config.toml
vocab_size = 2048
positions = "rope"
bias = "none"
parallel_block = false
init = "normal"
init_std_qkv = 0.0707
learning_rate = 0.00264
beta1 = 0.9
weight_decay = 0.033
warmup_steps = 291
dataset = "wikipedia_en"
Each number is 50 + 12 x the weight over its row's rms, rounded and kept within 0 to 99. Layers, rows and columns count from 0. The size before them is the row's rms in percent of the matrix's.

# layer 2 MLP down (transposed), 128x64, rms 0.128, rows 51-87, columns 0-63
102:60 36 47 56 63 42 39 15 32 42 56 49 55 35 42 29 63 45 49 36 47 43 47 50 49 67 82 48 45 34 29 43 36 48 40 54 33 43 39 78 55 38 34 69 49 43 42 44 36 45 43 42 39 53 31 50 55 42 43 57 57 46 49 52
099:53 42 46 47 52 46 32 45 68 50 72 49 34 45 63 44 35 58 34 34 60 45 47 41 47 44 50 55 28 35 34 62 61 42 48 40 44 41 45 77 45 38 47 37 40 52 31 63 37 56 50 42 67 61 56 43 38 82 38 61 74 39 54 38
109:57 53 56 31 53 28 61 22 53 32 38 62 55 38 51 53 54 62 50 52 66 57 49 44 47 39 35 47 71 29 51 50 60 38 59 36 63 47 47 51 53 57 55 28 68 57 41 64 46 62 62 52 48 33 80 56 42 43 39 51 65 43 29 68
118:56 44 59 58 29 61 54 74 36 47 66 54 56 36 59 32 60 42 41 41 50 61 40 54 75 53 68 42 52 46 25 52 58 67 51 60 49 61 70 41 54 54 59 43 47 52 30 47 55 24 44 57 42 54 38 51 50 45 60 25 34 77 52 61
116:44 40 45 44 65 61 33 43 64 29 48 57 54 72 47 52 55 47 58 33 45 56 66 33 51 15 46 44 61 43 69 48 44 48 63 54 39 66 66 58 40 46 59 52 56 56 57 53 43 29 40 50 70 83 40 34 58 61 39 60 44 39 50 45
099:70 57 33 58 50 51 55 79 45 62 41 45 60 45 56 36 70 59 40 38 61 53 53 65 41 54 40 84 45 39 62 52 53 54 57 43 55 48 26 38 42 63 39 59 40 40 51 52 60 33 53 78 70 63 57 55 58 42 38 54 50 28 61 54
109:56 42 43 41 38 65 66 60 39 47 46 59 55 41 39 52 41 25 44 51 68 52 60 36 55 50 23 45 73 67 24 62 36 56 84 50 49 47 47 46 57 47 44 53 37 53 37 43 45 60 38 53 51 65 73 52 45 28 42 31 47 37 50 54
099:57 52 56 60 15 45 55 54 27 48 63 45 51 61 75 48 53 58 42 53 47 65 34 63 44 71 39 61 48 24 46 55 66 54 62 53 59 56 55 53 50 63 36 72 46 48 56 44 51 46 57 37 55 10 60 53 49 51 59 45 36 49 64 45
109:50 33 61 47 50 47 42 45 71 34 49 56 51 44 45 30 49 42 35 52 36 40 39 57 58 35 58 46 45 29 43 55 27 42 35 45 55 64 74 48 56 33 50 45 46 50 49 59 62 65 46 31 36 21 27 47 67 69 45 50 56 66 34 68
080:41 53 43 53 55 49 31 28 48 36 69 58 43 77 51 60 59 60 29 51 38 43 45 55 33 47 60 39 50 53 32 43 58 40 36 49 45 37 46 38 31 57 85 32 70 58 66 39 55 50 61 53 61 44 36 56 51 43 66 62 46 65 39 56
126:65 48 46 52 71 57 40 54 43 62 50 48 62 49 58 52 68 51 69 40 65 33 70 43 54 29 40 63 37 48 56 39 34 39 55 56 34 43 71 68 41 61 56 49 31 56 47 33 35 68 54 50 34 64 49 66 70 53 63 66 43 32 47 63
091:60 43 68 46 51 59 40 35 45 36 60 36 46 59 46 50 33 30 39 51 21 38 35 47 75 40 64 56 61 54 69 51 36 42 40 63 53 51 61 38 44 58 59 38 31 58 53 67 58 45 40 53 56 34 51 52 48 63 75 35 52 76 65 47
117:45 63 44 51 42 30 58 60 39 39 50 50 65 75 64 61 50 47 33 64 45 54 62 41 44 62 49 43 51 42 06 50 56 48 42 46 38 57 35 48 61 46 36 55 77 54 37 42 64 33 39 65 61 49 58 48 32 63 43 58 45 32 60 52
098:35 57 63 50 55 58 52 44 71 55 53 52 49 75 49 49 39 38 57 70 52 50 61 54 64 63 20 67 60 40 40 36 45 44 40 36 59 43 57 66 61 33 42 27 56 61 46 50 73 44 52 65 54 41 61 70 28 41 59 61 45 31 56 42
089:57 56 54 58 68 48 46 34 36 71 34 46 48 75 35 66 42 52 47 42 45 64 49 44 55 47 31 26 73 45 59 43 52 52 29 50 44 47 52 54 86 44 55 62 47 59 58 65 60 36 45 65 49 63 49 53 60 29 42 42 57 51 36 31
101:23 38 46 48 62 53 46 52 42 36 55 50 30 81 38 45 46 44 52 43 32 43 50 46 49 40 54 52 19 51 58 26 41 56 53 35 54 56 60 56 57 39 35 52 34 60 58 64 34 47 83 40 39 71 52 43 55 46 51 47 67 52 61 51
101:58 45 66 60 69 46 38 56 47 53 61 48 55 61 40 57 45 47 39 46 35 75 39 35 67 63 32 72 38 32 39 29 30 64 58 52 37 49 50 66 37 57 55 51 33 69 56 36 56 31 61 40 47 65 59 66 59 68 57 45 51 36 57 51
102:42 50 31 40 77 45 50 33 54 38 48 72 55 83 39 55 46 55 42 36 77 39 59 43 52 67 54 61 27 32 32 53 36 40 63 49 40 61 44 67 65 44 42 47 42 46 66 39 50 31 58 60 50 54 53 40 37 58 49 52 59 62 57 47
104:48 56 49 47 54 39 45 47 66 45 57 47 55 33 46 49 48 57 55 59 34 49 44 50 38 22 73 53 44 42 84 47 65 57 19 46 33 62 46 49 44 59 66 57 52 41 63 50 47 49 54 53 55 39 16 48 69 45 56 59 50 78 47 36
093:48 64 49 39 48 48 20 35 52 41 47 38 35 60 68 68 33 46 49 53 42 58 61 49 54 39 40 38 54 55 47 57 34 36 54 51 56 69 58 45 74 33 53 50 35 55 30 56 45 39 44 43 67 22 37 44 39 50 38 49 52 76 40 28
110:65 66 60 52 81 56 31 60 62 31 46 50 49 85 32 53 50 32 52 43 37 36 46 40 36 26 64 58 49 53 50 62 44 49 56 42 61 52 40 50 62 35 45 36 40 66 52 42 65 48 53 41 49 48 41 31 76 47 50 49 48 37 50 50
109:57 59 51 46 43 49 66 59 52 60 44 44 46 46 58 48 45 59 50 61 32 48 85 72 52 84 30 45 34 48 30 55 61 45 64 55 51 47 62 69 48 45 36 36 61 45 56 48 57 52 44 54 35 39 65 44 33 40 53 45 42 49 77 72
093:54 49 57 66 40 38 44 52 41 62 54 45 68 51 49 53 74 35 49 73 47 54 50 43 45 65 53 47 72 38 51 60 63 51 63 36 45 48 61 67 51 54 21 51 51 55 46 54 27 49 50 55 48 34 61 17 42 50 63 63 43 74 57 25
102:57 43 63 62 19 47 46 38 42 40 53 53 39 51 60 53 44 38 46 63 60 34 57 46 45 88 47 46 43 65 57 63 47 52 38 59 70 53 33 66 43 42 46 50 53 52 51 60 63 58 61 54 60 23 72 58 44 33 68 62 48 45 70 43
118:50 54 66 50 32 18 52 51 40 52 40 45 35 39 50 42 44 56 55 60 43 55 53 67 64 62 54 40 38 45 45 51 47 57 34 56 55 55 48 58 55 45 56 49 50 34 38 49 46 49 60 53 50 31 83 57 51 24 64 30 66 71 76 73
112:51 68 54 67 56 35 56 53 59 57 39 33 57 65 31 64 48 50 31 60 50 70 39 63 38 28 53 76 43 52 63 46 49 59 64 49 42 46 52 46 46 65 62 54 49 41 72 40 30 48 50 55 43 48 64 66 55 40 53 56 49 13 45 38
110:37 41 54 66 35 42 33 40 57 66 65 54 60 62 45 60 69 50 40 54 64 49 41 47 52 30 71 42 55 38 40 60 49 60 43 37 70 44 56 56 52 66 61 45 48 47 21 75 51 37 70 36 56 36 49 54 40 74 38 47 54 69 44 59
014:58 52 56 57 53 80 46 59 60 58 64 41 70 48 21 43 60 61 41 47 33 40 40 47 64 62 38 54 33 44 51 36 53 51 50 57 54 53 73 64 51 32 54 44 82 72 43 33 38 56 43 48 37 68 43 54 56 48 46 52 40 40 32 59
099:51 65 53 47 33 41 63 62 55 65 41 34 54 51 41 51 42 55 53 55 51 63 46 64 49 53 39 35 62 50 27 58 59 54 42 57 43 48 72 22 45 51 32 48 65 49 33 54 50 58 31 63 59 25 71 72 47 20 63 48 59 62 42 55
100:31 65 64 72 26 47 49 52 29 40 49 36 58 30 50 63 37 56 73 58 63 50 49 72 61 65 61 47 66 51 56 60 44 47 56 45 50 60 53 67 71 52 43 56 58 50 34 47 52 39 71 52 53 35 47 76 60 47 67 38 55 53 52 64
122:31 40 70 62 67 36 59 39 59 53 58 37 38 58 56 54 68 58 53 50 55 54 32 35 55 47 26 56 60 60 43 43 45 56 60 56 49 56 60 84 61 60 51 52 47 40 71 40 47 50 67 52 58 73 60 30 54 72 54 42 53 28 38 48
099:57 38 76 40 37 53 66 46 40 44 46 50 50 34 40 48 52 27 58 48 35 46 57 54 62 28 46 61 51 59 69 51 51 26 59 15 47 48 70 34 59 42 44 38 75 64 41 60 43 39 65 43 53 54 36 58 51 50 59 46 46 32 39 55
107:42 43 49 43 35 60 69 44 62 35 22 34 64 55 48 28 61 59 55 53 53 67 67 43 46 59 36 58 52 44 52 63 20 56 36 58 45 44 34 41 64 52 61 34 78 59 35 38 61 60 57 60 63 52 67 45 52 52 63 45 50 66 54 60
106:41 52 48 46 31 35 23 63 35 39 50 50 43 51 44 55 45 34 56 57 31 48 54 47 55 55 81 65 66 71 39 27 59 81 51 52 47 60 64 43 59 41 44 69 59 58 54 56 63 57 36 52 41 32 57 50 53 38 45 37 57 58 64 37
111:37 39 48 35 47 46 38 35 38 60 59 62 42 47 67 65 42 56 48 46 52 48 48 61 52 89 39 34 64 61 56 45 53 58 55 36 46 43 40 52 48 60 44 48 47 38 50 60 61 30 52 70 43 51 72 85 45 61 54 40 47 33 29 41
099:62 69 68 42 47 33 39 37 46 61 59 76 45 40 47 49 59 24 57 40 48 47 34 48 40 50 68 57 50 35 59 61 53 39 58 51 54 58 54 34 68 59 37 41 52 69 59 52 72 24 58 60 67 40 30 51 35 59 58 59 52 41 60 33
103:60 43 48 67 57 50 37 49 57 62 52 55 47 64 30 63 50 53 45 34 46 57 37 41 52 51 46 62 14 54 22 72 50 55 53 60 59 56 63 58 66 48 54 41 51 55 42 43 53 44 50 35 68 63 23 72 54 56 32 50 65 31 38 46
# layer 2 MLP gate, 128x64, rms 0.147, rows 52-87, columns 0-63
104:55 76 53 65 52 60 36 53 36 49 76 45 65 39 39 40 68 61 54 51 44 55 61 73 51 50 38 52 38 79 40 36 58 74 57 56 39 37 32 44 70 42 55 62 55 54 59 47 63 62 39 41 30 38 56 54 34 52 55 47 43 64 55 50
107:33 34 43 41 50 55 63 43 32 34 42 53 53 37 45 40 68 43 29 49 85 39 54 50 57 65 45 28 58 38 45 50 53 58 53 29 48 46 52 52 66 54 56 27 60 57 49 58 42 54 72 64 67 31 63 42 49 36 52 50 66 59 44 69
128:32 58 47 46 33 43 53 64 16 32 44 57 51 57 46 34 48 31 27 52 54 57 38 57 56 43 46 36 54 53 53 42 40 66 48 55 62 30 40 48 79 33 31 62 45 53 44 48 55 39 58 68 70 35 36 43 45 46 62 46 67 51 62 47
107:41 42 62 39 47 69 21 57 39 20 56 63 44 53 61 49 40 25 65 39 50 45 59 68 32 28 54 35 60 50 37 44 46 59 65 67 64 43 31 51 35 51 58 58 63 46 47 42 62 52 49 51 35 56 51 55 71 48 51 61 44 56 68 54
097:60 64 59 50 21 54 27 33 51 38 46 47 36 51 51 52 62 39 59 60 41 64 46 45 53 39 44 46 67 23 63 28 49 42 60 36 49 30 52 63 37 44 57 39 37 41 63 65 48 70 57 31 45 68 47 51 53 47 44 52 45 44 25 33
093:36 69 39 56 54 65 40 46 52 43 50 56 52 57 49 72 58 63 56 50 41 63 56 53 47 47 74 48 18 41 74 53 67 40 35 43 37 51 48 57 30 45 83 44 73 45 58 69 55 67 56 49 54 46 34 57 55 51 47 61 56 68 56 51
097:27 51 80 63 24 51 53 60 59 54 45 51 30 53 58 17 37 37 39 54 46 73 54 59 68 43 40 45 56 38 52 69 33 58 40 58 68 41 53 44 46 74 41 48 45 36 49 55 46 42 53 58 43 43 56 58 53 68 60 48 51 57 62 60
108:56 35 63 40 44 58 42 55 45 59 40 54 49 55 63 30 63 22 50 63 50 33 41 48 63 57 52 34 72 32 31 85 43 47 48 37 60 70 67 53 40 41 62 38 53 59 36 58 61 51 67 57 60 38 61 48 59 64 45 44 42 62 45 40
080:43 23 47 44 53 48 47 64 18 58 60 49 56 50 64 64 51 47 52 75 34 79 46 61 65 39 62 44 50 51 48 43 55 46 32 61 49 59 56 42 64 51 75 50 52 31 40 67 47 58 36 47 52 47 40 32 61 60 61 28 36 58 51 39
125:34 48 53 58 43 36 52 51 31 32 35 40 55 56 43 44 58 34 28 59 52 53 38 62 60 44 56 33 54 58 54 60 81 75 55 34 64 57 36 47 53 44 45 44 75 37 52 59 54 44 48 48 63 54 30 55 36 28 51 29 64 64 55 36
079:56 48 48 63 52 51 46 46 43 43 48 34 45 32 48 70 56 67 54 50 25 61 36 33 59 49 44 45 48 36 56 36 54 35 58 60 53 64 40 60 41 54 51 53 25 58 51 58 45 68 58 37 74 64 41 47 32 79 42 46 28 41 57 25
114:74 67 66 37 60 40 36 54 45 49 50 53 35 24 44 41 43 53 56 35 50 39 64 51 58 47 51 48 52 66 60 41 55 55 59 52 52 58 53 28 53 62 78 45 52 60 58 44 58 80 36 53 39 32 56 66 48 13 59 49 56 54 52 60
090:40 25 57 29 58 53 53 53 28 42 64 64 44 45 42 44 58 16 59 66 42 51 41 42 41 52 53 68 66 42 39 62 48 47 41 57 59 44 71 29 65 64 63 37 54 34 35 54 46 43 43 38 39 47 54 47 65 60 41 70 34 61 52 58
092:46 41 24 61 54 49 61 50 59 46 57 48 45 67 65 42 72 40 31 56 40 31 41 61 61 57 63 55 54 45 43 63 65 44 35 40 26 52 39 42 62 59 49 67 30 28 30 50 71 45 50 64 54 36 50 38 47 34 48 37 45 45 39 29
110:73 55 50 37 36 60 48 42 54 50 51 67 57 59 40 40 68 59 19 62 50 38 56 75 27 44 48 38 54 54 42 62 43 39 59 66 65 35 43 48 60 63 61 71 48 44 46 48 56 63 47 73 23 49 47 36 52 60 54 56 51 60 47 67
110:41 67 42 48 49 42 54 49 37 50 48 46 54 62 39 65 42 27 61 69 42 52 41 63 44 47 59 41 50 37 29 68 43 52 46 49 40 40 39 58 49 49 26 59 50 14 30 48 58 75 47 62 48 26 47 47 44 30 46 37 56 47 31 67
097:54 46 67 50 40 49 45 58 52 50 58 31 39 30 51 47 72 43 41 70 27 59 55 54 37 43 51 50 67 61 68 37 59 56 35 48 57 35 53 46 23 53 49 72 67 44 32 60 46 74 51 43 45 61 28 58 69 50 71 60 49 59 49 42
097:66 49 43 57 26 54 51 57 63 53 57 43 40 35 44 50 47 34 47 58 58 62 63 51 45 47 65 56 39 59 68 49 80 53 25 28 59 43 61 57 27 41 58 42 43 51 46 60 62 70 66 44 41 35 34 59 69 46 43 61 34 69 60 42
091:70 68 57 46 44 41 36 65 46 38 22 37 47 55 53 55 54 45 31 41 38 42 59 45 46 41 54 48 60 48 49 52 48 29 34 64 67 44 41 41 69 42 56 58 23 30 62 45 40 61 34 55 72 53 60 36 46 53 49 38 63 56 40 26
117:46 51 49 36 44 37 51 38 49 67 35 44 42 25 65 55 50 53 52 68 47 70 54 47 44 45 55 61 36 59 50 33 56 60 57 69 29 45 70 38 32 69 59 46 56 34 47 50 29 56 71 58 39 49 39 55 60 64 69 66 44 48 76 54
097:44 34 57 53 20 54 67 44 39 46 35 54 55 45 49 51 46 49 57 72 43 70 67 46 63 64 36 42 33 44 23 53 69 51 64 50 48 50 50 79 60 61 28 34 63 45 66 38 73 56 48 46 56 50 65 56 61 53 54 43 45 46 59 41
102:57 65 54 60 36 56 50 52 64 48 58 45 51 44 61 65 37 51 74 54 57 39 68 40 67 36 65 26 57 56 54 46 34 65 44 38 55 47 61 48 61 60 66 45 51 77 54 45 72 56 44 47 56 50 56 59 59 28 71 27 41 44 32 70
091:22 60 27 45 49 47 47 56 44 47 36 44 74 38 42 40 67 59 38 56 52 51 60 42 49 24 72 57 60 54 45 36 49 63 65 46 33 39 71 44 67 59 58 44 45 45 42 30 50 42 38 44 35 45 42 46 53 67 59 31 63 69 42 52
114:35 50 69 49 40 33 62 43 38 58 58 60 43 53 52 45 63 41 51 44 33 62 43 76 69 53 33 29 67 35 33 60 62 62 61 48 51 35 48 51 50 43 63 57 39 35 30 57 50 53 53 43 42 33 65 40 23 40 43 47 41 68 70 55
111:62 34 69 36 24 42 47 35 52 45 49 45 37 51 46 54 56 50 49 62 27 40 43 47 59 44 57 31 60 25 40 65 56 26 51 39 64 28 51 43 54 44 54 31 47 47 28 59 76 66 43 53 49 33 54 58 48 54 62 57 55 66 38 40
116:30 41 43 57 39 51 49 34 59 67 46 54 53 53 56 60 53 46 46 47 49 50 37 51 68 44 71 41 54 44 51 62 50 45 51 30 59 56 50 76 59 65 34 54 59 37 00 49 59 48 46 50 38 43 54 52 59 66 25 36 43 62 43 50
013:48 55 52 53 35 53 24 47 25 49 39 59 36 31 53 52 59 52 42 63 53 39 60 51 37 48 55 42 43 47 60 35 31 59 60 55 39 46 50 60 44 66 72 37 52 80 72 45 18 57 49 55 34 31 47 68 46 61 39 51 49 47 37 56
097:61 54 47 65 59 66 54 63 58 35 83 42 49 53 60 49 37 36 59 43 39 40 63 61 35 33 45 62 49 64 58 44 59 69 58 49 46 42 45 66 39 69 46 41 33 66 51 47 51 66 53 50 19 70 38 43 45 58 62 52 46 25 47 37
097:41 56 59 46 12 30 47 50 61 53 35 35 65 61 35 50 45 46 70 52 49 42 68 68 52 45 71 56 46 34 40 67 48 24 42 53 35 37 56 67 55 53 48 65 43 42 40 49 57 49 71 58 52 33 62 60 57 65 41 37 51 59 57 44
122:63 59 63 29 44 29 60 48 59 55 40 43 45 55 73 35 63 37 67 58 34 46 64 58 36 46 41 42 46 59 61 38 43 58 56 46 50 34 42 70 48 61 53 35 54 55 59 44 64 61 65 68 32 61 64 43 53 40 73 49 70 40 44 74
098:50 55 55 36 27 54 62 56 28 39 66 29 44 12 73 29 48 61 55 55 50 55 61 42 40 27 62 63 39 54 60 58 44 53 24 61 47 35 72 39 56 57 46 53 61 59 50 42 43 51 59 51 53 57 46 56 66 34 54 48 47 48 51 47
106:81 72 43 34 57 21 55 65 40 59 43 49 64 44 45 81 43 60 53 34 57 39 41 35 47 66 51 19 59 62 45 27 71 57 57 56 52 47 48 41 53 52 51 54 44 60 47 53 41 57 52 43 64 48 41 43 53 33 58 56 54 38 43 49
105:45 67 45 55 49 53 63 50 49 44 48 36 62 51 51 29 55 44 57 62 67 47 50 72 28 31 36 11 45 42 43 63 70 40 43 50 58 21 35 61 53 60 56 51 51 45 53 39 44 51 59 51 36 63 58 62 49 27 69 45 48 55 39 39
103:40 54 42 49 67 54 42 36 52 38 42 42 63 49 57 51 74 61 50 57 38 50 69 59 37 44 40 67 26 49 57 43 64 55 38 39 68 79 47 38 58 43 13 61 68 62 32 45 45 55 50 59 47 49 46 56 46 36 47 66 35 54 56 61
101:37 44 43 73 42 62 42 64 54 46 35 47 58 62 31 47 54 32 44 64 76 67 35 65 39 46 55 49 43 60 56 40 62 61 67 50 56 31 49 53 59 50 65 50 43 30 69 35 18 65 64 42 60 39 52 42 45 35 51 38 48 60 54 59
108:23 47 52 42 33 58 58 51 44 40 43 39 61 61 42 46 55 53 55 64 34 52 57 77 46 44 48 27 84 49 47 45 52 43 51 44 46 64 52 36 21 48 49 44 69 47 55 58 54 56 63 56 23 41 55 31 55 54 52 65 47 69 66 59
# layer 2 MLP up, 128x64, rms 0.133, rows 52-87, columns 0-63
089:57 68 69 70 69 63 40 37 56 61 83 58 68 44 52 41 58 70 52 40 46 71 54 53 57 61 29 71 27 54 42 57 56 56 48 39 32 46 37 37 61 43 39 56 50 47 64 47 59 51 42 49 59 41 62 55 34 60 37 42 43 63 58 45
109:70 46 58 38 51 49 51 29 57 37 52 53 44 48 47 47 28 43 72 58 53 65 73 46 33 44 53 37 48 37 43 33 37 22 68 58 72 34 43 56 40 57 58 42 55 61 49 65 42 84 53 48 48 56 62 56 47 41 53 38 60 41 32 48
112:58 24 71 49 51 50 60 45 50 54 55 59 67 46 41 48 57 26 44 65 37 35 59 52 45 50 57 51 57 45 54 55 53 50 41 31 54 43 65 32 52 31 47 22 57 49 36 47 78 53 30 61 26 54 57 46 36 52 54 48 34 74 36 47
112:51 30 48 51 52 79 39 42 52 28 57 66 41 51 65 44 48 49 56 34 59 39 57 36 22 35 48 35 48 46 31 35 36 63 72 54 66 35 41 61 33 49 48 55 58 55 58 41 47 29 62 41 43 69 44 62 54 59 57 59 42 33 42 60
101:53 42 75 66 39 64 59 44 48 31 62 49 36 49 56 61 64 58 50 37 30 38 39 62 50 51 54 35 45 43 53 77 64 58 52 47 50 77 62 70 54 57 39 47 48 39 30 77 44 48 52 50 47 54 62 49 65 64 34 54 72 64 37 53
110:34 34 63 51 50 45 48 44 40 30 39 28 49 47 67 45 55 36 36 40 70 57 42 47 57 32 43 31 55 47 57 56 38 67 32 48 46 36 62 41 69 48 32 54 51 62 51 36 38 32 43 46 54 60 37 72 65 68 54 28 39 41 39 37
101:61 31 47 44 62 41 42 52 35 53 52 46 30 57 30 42 64 44 64 62 31 37 58 41 48 49 66 47 68 50 35 45 45 66 46 46 45 38 32 42 64 19 55 46 34 52 43 55 54 68 48 27 51 74 42 37 50 69 37 66 46 55 48 37
105:51 62 62 46 45 75 66 65 45 45 52 59 52 57 35 52 59 57 49 51 46 44 58 61 47 48 59 44 56 51 56 49 48 58 56 53 67 45 37 33 64 55 40 69 46 63 52 24 51 47 32 67 84 36 64 42 29 54 75 43 55 42 39 21
081:72 30 55 32 56 48 56 48 63 66 57 40 40 49 58 52 64 55 66 47 39 26 67 41 47 60 45 65 46 57 48 47 61 53 64 37 48 64 54 61 47 20 55 58 51 44 43 70 43 68 49 32 48 36 51 38 80 47 39 62 71 48 41 65
126:62 29 60 54 48 52 40 37 69 69 37 61 49 44 48 42 72 67 53 70 40 36 51 43 43 57 60 57 58 51 61 67 58 36 37 44 63 64 45 44 35 41 72 42 64 45 68 65 52 44 35 53 49 74 41 55 58 60 42 81 42 49 55 58
093:49 42 26 49 39 51 61 61 40 60 46 49 59 27 44 44 67 58 68 65 64 69 57 42 32 74 41 53 58 44 24 36 60 52 58 49 25 39 38 56 55 42 54 73 53 58 35 37 37 49 50 37 46 64 50 62 54 43 46 63 28 35 53 48
121:33 55 37 60 43 51 62 65 45 42 55 23 67 41 36 45 62 55 50 57 47 59 49 47 48 56 55 38 43 28 32 46 45 70 50 39 57 67 31 34 52 21 26 74 46 60 28 51 46 31 43 46 62 51 55 38 48 59 41 42 40 59 48 46
092:74 48 51 61 42 54 37 45 60 63 48 29 49 36 38 74 66 42 58 52 52 38 62 35 25 42 65 48 44 59 65 58 48 57 63 42 48 54 45 85 39 62 35 65 54 57 56 42 44 64 50 30 50 56 55 33 33 52 35 45 55 63 57 38
093:52 45 53 62 69 38 65 65 33 58 59 34 57 63 58 63 49 59 60 68 29 51 40 51 58 64 53 35 42 60 36 54 69 59 27 55 28 53 63 26 61 69 35 52 44 44 29 55 68 60 45 53 57 49 51 46 54 29 39 30 45 50 53 57
104:53 62 47 37 34 74 60 30 45 37 47 55 49 58 34 33 49 57 20 54 56 57 41 65 37 39 59 37 43 42 62 55 29 23 51 53 70 49 56 44 65 69 58 59 43 37 50 46 38 47 69 67 53 43 42 42 37 55 49 40 64 61 41 66
101:55 54 61 53 61 30 47 62 37 53 70 43 47 58 31 65 30 32 45 55 45 65 39 39 58 33 63 55 48 43 43 58 34 37 34 49 42 55 57 42 31 61 22 47 40 35 38 44 52 58 28 62 59 39 32 55 56 46 49 30 42 39 30 64
100:50 29 57 51 55 58 56 32 56 54 55 29 28 21 54 46 61 57 51 40 43 71 32 37 40 34 54 51 43 51 58 39 39 42 35 32 59 45 64 47 32 54 37 50 65 51 44 68 37 67 65 37 81 52 40 50 55 42 53 59 51 61 43 36
109:57 63 45 62 56 43 47 50 49 55 53 57 36 66 35 62 32 64 62 45 50 43 42 80 56 71 45 39 50 47 44 51 62 30 64 41 57 45 47 48 39 61 33 56 47 45 39 69 48 71 62 45 47 42 57 40 32 40 44 28 78 51 36 76
090:56 28 46 56 53 61 64 44 59 54 48 48 60 61 32 58 58 48 74 54 71 42 67 53 36 56 46 57 52 61 35 51 58 53 50 47 36 61 41 52 63 38 53 40 62 65 47 46 37 65 51 44 59 53 53 23 86 33 48 43 28 25 46 62
119:34 38 42 66 51 49 65 54 60 67 59 60 44 33 73 41 50 54 46 68 44 59 46 43 56 68 54 63 41 45 63 53 72 68 59 60 30 57 59 56 35 57 35 55 42 35 32 70 49 49 75 65 28 39 51 58 37 69 62 45 49 52 52 63
103:67 39 48 26 61 38 52 59 51 56 41 63 45 51 45 42 55 48 56 55 47 37 53 55 58 51 37 39 53 42 43 60 68 23 50 35 56 62 61 43 51 46 20 42 68 49 30 75 63 46 65 57 35 37 46 37 48 48 40 42 49 59 50 86
091:42 45 41 41 42 35 44 45 58 47 34 49 54 63 27 50 63 38 37 45 42 56 45 51 40 46 51 52 55 64 42 47 52 52 67 54 36 36 40 62 36 65 25 66 34 36 46 38 17 46 74 41 33 52 50 21 40 56 51 66 48 62 57 35
105:55 55 83 54 50 42 56 43 68 39 60 64 33 48 39 62 56 31 63 51 40 49 53 45 43 74 51 40 56 37 42 71 53 35 28 50 63 53 38 45 39 17 54 52 55 56 52 46 52 61 59 54 62 38 62 55 26 57 33 61 47 49 68 42
116:49 45 44 46 50 53 39 52 46 13 50 37 55 39 46 55 42 41 45 56 63 56 51 44 60 31 57 47 50 60 55 52 49 45 52 39 48 51 55 43 60 77 16 36 60 48 41 57 68 54 56 68 47 36 31 61 60 55 49 18 77 38 46 39
107:58 30 45 49 61 64 45 53 49 37 53 52 39 48 66 68 49 67 44 42 39 54 50 61 56 59 67 46 54 38 66 66 72 27 53 43 44 36 28 65 50 48 41 40 33 56 41 67 67 66 63 47 63 70 44 48 70 64 36 54 68 60 44 62
110:45 58 41 52 66 62 57 47 44 29 37 47 42 42 36 51 37 50 53 49 66 38 43 65 47 46 40 40 42 58 51 35 61 64 53 47 31 49 32 38 47 49 38 61 58 56 62 34 45 44 48 84 54 47 56 68 74 30 35 58 80 49 28 42
014:53 47 68 43 58 35 49 68 48 59 61 48 75 50 47 72 37 40 63 35 48 61 54 42 45 58 44 53 18 48 47 46 81 61 47 31 46 72 52 27 59 70 37 51 74 61 41 54 48 44 48 53 44 38 49 33 51 44 56 56 38 42 58 52
098:55 54 42 37 42 49 48 48 50 71 19 44 61 46 34 49 53 73 58 58 54 58 42 29 73 69 45 52 50 52 48 39 45 29 38 65 44 59 57 36 61 35 68 52 57 32 66 51 24 41 32 52 63 50 57 65 62 48 41 57 51 64 39 61
102:49 55 29 63 74 71 44 47 48 27 69 57 57 50 55 50 53 45 47 58 63 50 45 45 44 37 41 53 60 77 56 30 76 73 58 51 66 61 43 27 46 34 46 60 62 42 43 63 63 49 38 48 49 46 47 42 43 28 61 51 67 62 55 56
121:36 38 62 47 50 35 72 26 57 59 38 33 33 61 61 39 71 48 56 62 47 59 48 45 32 37 41 43 40 47 59 45 37 60 63 41 54 45 53 73 56 49 54 49 44 45 50 51 43 39 80 55 42 51 58 28 53 68 67 48 68 28 46 68
097:44 48 21 54 48 65 46 58 40 41 46 65 69 34 60 47 40 57 55 53 58 57 51 57 51 47 53 56 33 66 42 57 43 77 40 81 38 43 34 63 53 41 54 50 46 51 80 51 49 41 43 50 46 66 57 42 50 26 49 78 32 54 50 50
110:54 48 38 72 65 66 63 59 51 53 25 49 30 56 41 41 49 45 47 64 33 52 54 71 64 50 54 66 37 47 53 57 29 82 41 35 30 56 36 37 61 52 27 54 56 40 44 30 47 41 62 40 42 53 59 34 39 62 49 43 47 51 53 48
101:62 53 70 65 42 39 37 70 36 31 41 52 49 42 47 71 37 49 34 51 21 44 64 42 68 56 70 55 61 52 51 28 54 58 48 54 61 56 49 25 58 45 65 51 64 58 41 34 62 43 54 61 55 24 38 45 59 60 56 40 60 60 53 46
107:24 73 48 56 48 57 59 56 58 54 51 49 47 58 31 28 42 54 37 46 45 65 55 63 51 32 59 74 48 57 55 71 47 60 45 57 42 64 26 57 49 46 43 52 44 39 51 30 45 29 67 38 45 41 60 37 42 52 34 54 37 54 68 22
099:38 28 72 49 51 43 44 56 52 40 43 47 58 57 38 52 48 29 45 54 57 53 42 56 76 38 50 63 53 44 73 60 44 39 54 62 63 40 54 41 61 56 40 19 34 27 62 40 50 44 60 36 69 45 63 43 63 46 49 31 42 78 48 46
103:47 41 62 49 61 55 65 56 57 50 50 35 55 54 53 47 41 70 55 59 31 54 51 60 59 49 49 38 70 34 48 40 49 39 35 29 37 68 61 39 11 35 38 39 74 65 56 46 45 48 57 51 44 53 56 31 52 67 41 70 35 49 64 56